config = dict(
    num_hidden_layers=12,
    num_attention_heads=5,
    num_key_value_heads=5,
    head_dim=32,
    norm='layernorm',
    rope_theta=100000.0,
    rope_fraction=1.0,
    init_std_up=0.0344,
    optimizer='adamw',
    learning_rate=0.00361,
    beta1=0.9,
    lr_head=0.0195,
    warmup_steps=441,
    max_seq_len=384,
    max_steps=8094,
)
Each number is 128 + 32 x the weight over its row's rms, rounded and kept within 0 to 255. Layers, rows and columns count from 0. The size above them is the row's rms in percent of the matrix's.

# layer 2 attention output, 160x160, rms 0.137, rows 81-97, columns 0-79
size [123 128  96  95  90  97  94 125 135  92  89 119 149 111 119  93 112]
[[163 114 133 124 126 135 151 168 142  90 183 109 181 137 145 115  87 126 152 200 100  83 130 158  67 152 174 164 104  88 167 163  99 134  91 128 138 102 134 115 123 181  74 134 107 194 146 142 168 135 138 169 128 157 112 106 147 130  99 125  86 119 144 117 191 203 138 134 139 139 151 112 189  98 155 172  96 136 171  94]
 [ 96 166 100 104 190 146 139  79  92 186 118 195 146 156 116 154 127  95 118 177 128 161 181  96 135 136 183  85 110 100 149  81 145 137 157 130 120 194 136 132 122  85 196 132 142 122 139 141  98 115 125  51 134 133 172 125 124 136 144 101 160 101 120 113  85 105  78 132 153 133 103 190  74 162  96 155 176 179 107 134]
 [130 120 152  63  81 202  96 174 147  83  57 103 129 104  94  99 135 165 165 122 114 134 134  98 147  61 116 127 116 104  99 144 109 128 139 105 156 122 123 147 115 155 102 137 127 103 121 111  91 120 146 168 137 140 102 119  96 137 138 127 101 155 131 110 120  97  87 153  91 151 132 158 161  71 173 113 100  93 139 126]
 [112 141 113 104 110 122 146 145 107 100 126 122 139 143 106  75 111 113 173 119  97 140  94 122 122 131  96  96 150 115 126 104 121 144 117 122 135 122 141 156 135 148 106 130 144 138 133 121 109 109 142 174 122 166 127 130 146 133 101 111 116 127 144 128 229 161 167 188 132 109 176  83 156  53  97 102  84 149 126  20]
 [157 118 154  48 108 110 136  78 166 138 106 141 103 144  59 134 161 130  86 171 103 149 161 154  96 116 132 115 108  81  84 187 146 106 139 156 142 132 120 135 115 101 125  77 133 131 150 136 133 113 110  84 122  45 141 108 148 139 126 154 180 136 129 122 124 130 104 123 121 131 117 109  92 152 133 138 110 118 130 176]
 [101 141  97  91 138 102  91 154  95 110 126 154 177 123 146  99 103 109 149 109 102  78  69 160 137 154 114 149  49  93 118 164 142 103 133 145 107 140 123 109 128  96 153 117 119  91 167 130  55  99 120  81 143  78 145 147 139 138 134 109 171 126 149 119 113  62  97 147  81  90 147 147 144 180  49 157  81 156 143 209]
 [ 96 153 175 166 102 100 105  89 138 139 123 156 219 171 178 148 103 116 125 153 190 104  93 111 151 121 124  67 112 149 183  96 125  99 109 152  88 129 114 112 128 138 145 148 102 123 118 151 121 111 170 114 116 116 154 131  98 125 144 153 119 126  87 137  77  89  86 113 141 112 120 117 116 144  26 114  99  88 124 117]
 [119  98 129  71 131 139 160 137 144  84 145 125 173 171 108 118 111 160  90 160  92 132 112 112 112 121 174 173 175  77 127 143  87 100 112 159 179 120 145 143 134 165  91 117  92 164 127 137 150 123 188 180 121 173 111 123 140 144 135 130 101 149 122 125 170 201 196 123  79 171 162  97 193  77 195 161 120 125  79  72]
 [159 123 135 120  97  61 105 169 136  81 155 129 121 109 120  97 105 122 113  88 152  84 110 141 154 109 113 129 162 144 124  92  95 116 104 122 151  86 131 115 110 186  68 143 155 152 111  76 131 127 150 176 143 173 101 136 146 129  95 145  88 155 143  90 181 156 194 146 115 184 143 128 170  69 146 107  81 117 186 124]
 [150 143 127 158 126  95 105 183 133 116 147 103 144  59  57  86 135 196 132 146 121 178 184 239 118 171  87 155 172 167  91 192 102 110 102 106 129 147 106 112 133 140 145 100 118  85 125 125  98 137 139 122 131 105 134 139 123 156 160 148 121 146 109 139 149 136 164 108 213 109 151 115 106 147  98  71 110 120 117 121]
 [151 124 141  97 154  88 162  93 124 174  90  77 202  99 111 175 111 168 143 107 105 182 104 117 124  53 153 146 204 120 138 101 124 126 178 145 116  91 103 138 127  94 119 110 107 145 123 146 142 111 172 129  93 114 147 117  98 142 120 161 156 151 147  76 139 144  94 119 132 156 130  98 221 123 167  89 112  86  88 108]
 [140 156 135  94 184 187 107 111 145 104  85 133 200 161 141 190 155  83 197 208  95 206  94 157 140 154 160  98 128 111 125  68 161 112 157 153 162 161 116 141 163  35 168 132 115 107 166 137 125 131 101 107 124  97 128  91 100 143 151 136 176  79 199  89  63  76  99  95 126 118 134 102  90 156  75  94 110 168 152 161]
 [166  93 118 157  87 119 185 121 147 105 135 135  74 128  75 116 136 158  86 162 118 116  93 118 151 157 206 170 200  54  76 125  78 140 141 152 131 102 116 135 143 170  94 164 102 159 128 122 120 122 149 182 131 176  76 137 138 152 138 123 105 111 100 119 154 193 164 148  83  86 160 130 154  69  94 116  97 123 140  88]
 [116 127 143 161 119 148 167 110 139 146 144 144 121  95 126 150 135 176  94  80 105 122 125 108  89 132  76 139 155 126 120 117  95 134 139 142 165  96 114 123 130 191  63 143 101 161 135 146 107 159 101 189 147 176 117 103 110 129 106 138 102 156 124 150 181 173 123 115  68 118  90 173 168  74 137 210 146  16 114  87]
 [125 127  98  41 144 120 129 200 145  68 105 150 104 150 119 111 131  50 120 119 146 178 110  99 147 107 145  94 112 120 176  94 155 139 145 137  95 137 150 106 154  87 156 154 142  86 151 126  95 116 133  93 116  97 132 121 108 126 111 112 135 137 136 143  71  79  69  83 146 117 155  72  79 176 122 134 171 112  97 167]
 [144 126  92 190 167 132 131 138 131 144 130 111 146 148 138 146 110 212 126 152  94 144  45 155  92 165 125  71 152 188 125 117 136 123 103 127 110  90 113 150 132 179 113 149 114 136 140 106 147 132 150 127  85 165 145 104 128 121  92 107  91 158 103 126  99 172 153 152 127  72 145 102 100 140 158 109 168 102  63 138]
 [ 90 159  96  43 147 151 114  84 133 124  88  98 158 123 136 124 130 156 105 118 168 161 124 154 161 131 134 134 132 128 105 147 156 112 154 123 117 122 123 130 129  85 181 110 118  85 128 145  94  96 113  87 155 117 117 111 138 118 124 147 159 137 132 140 138 143  90  94 125 141  71  77 126 190  47  76 208 187 136 165]]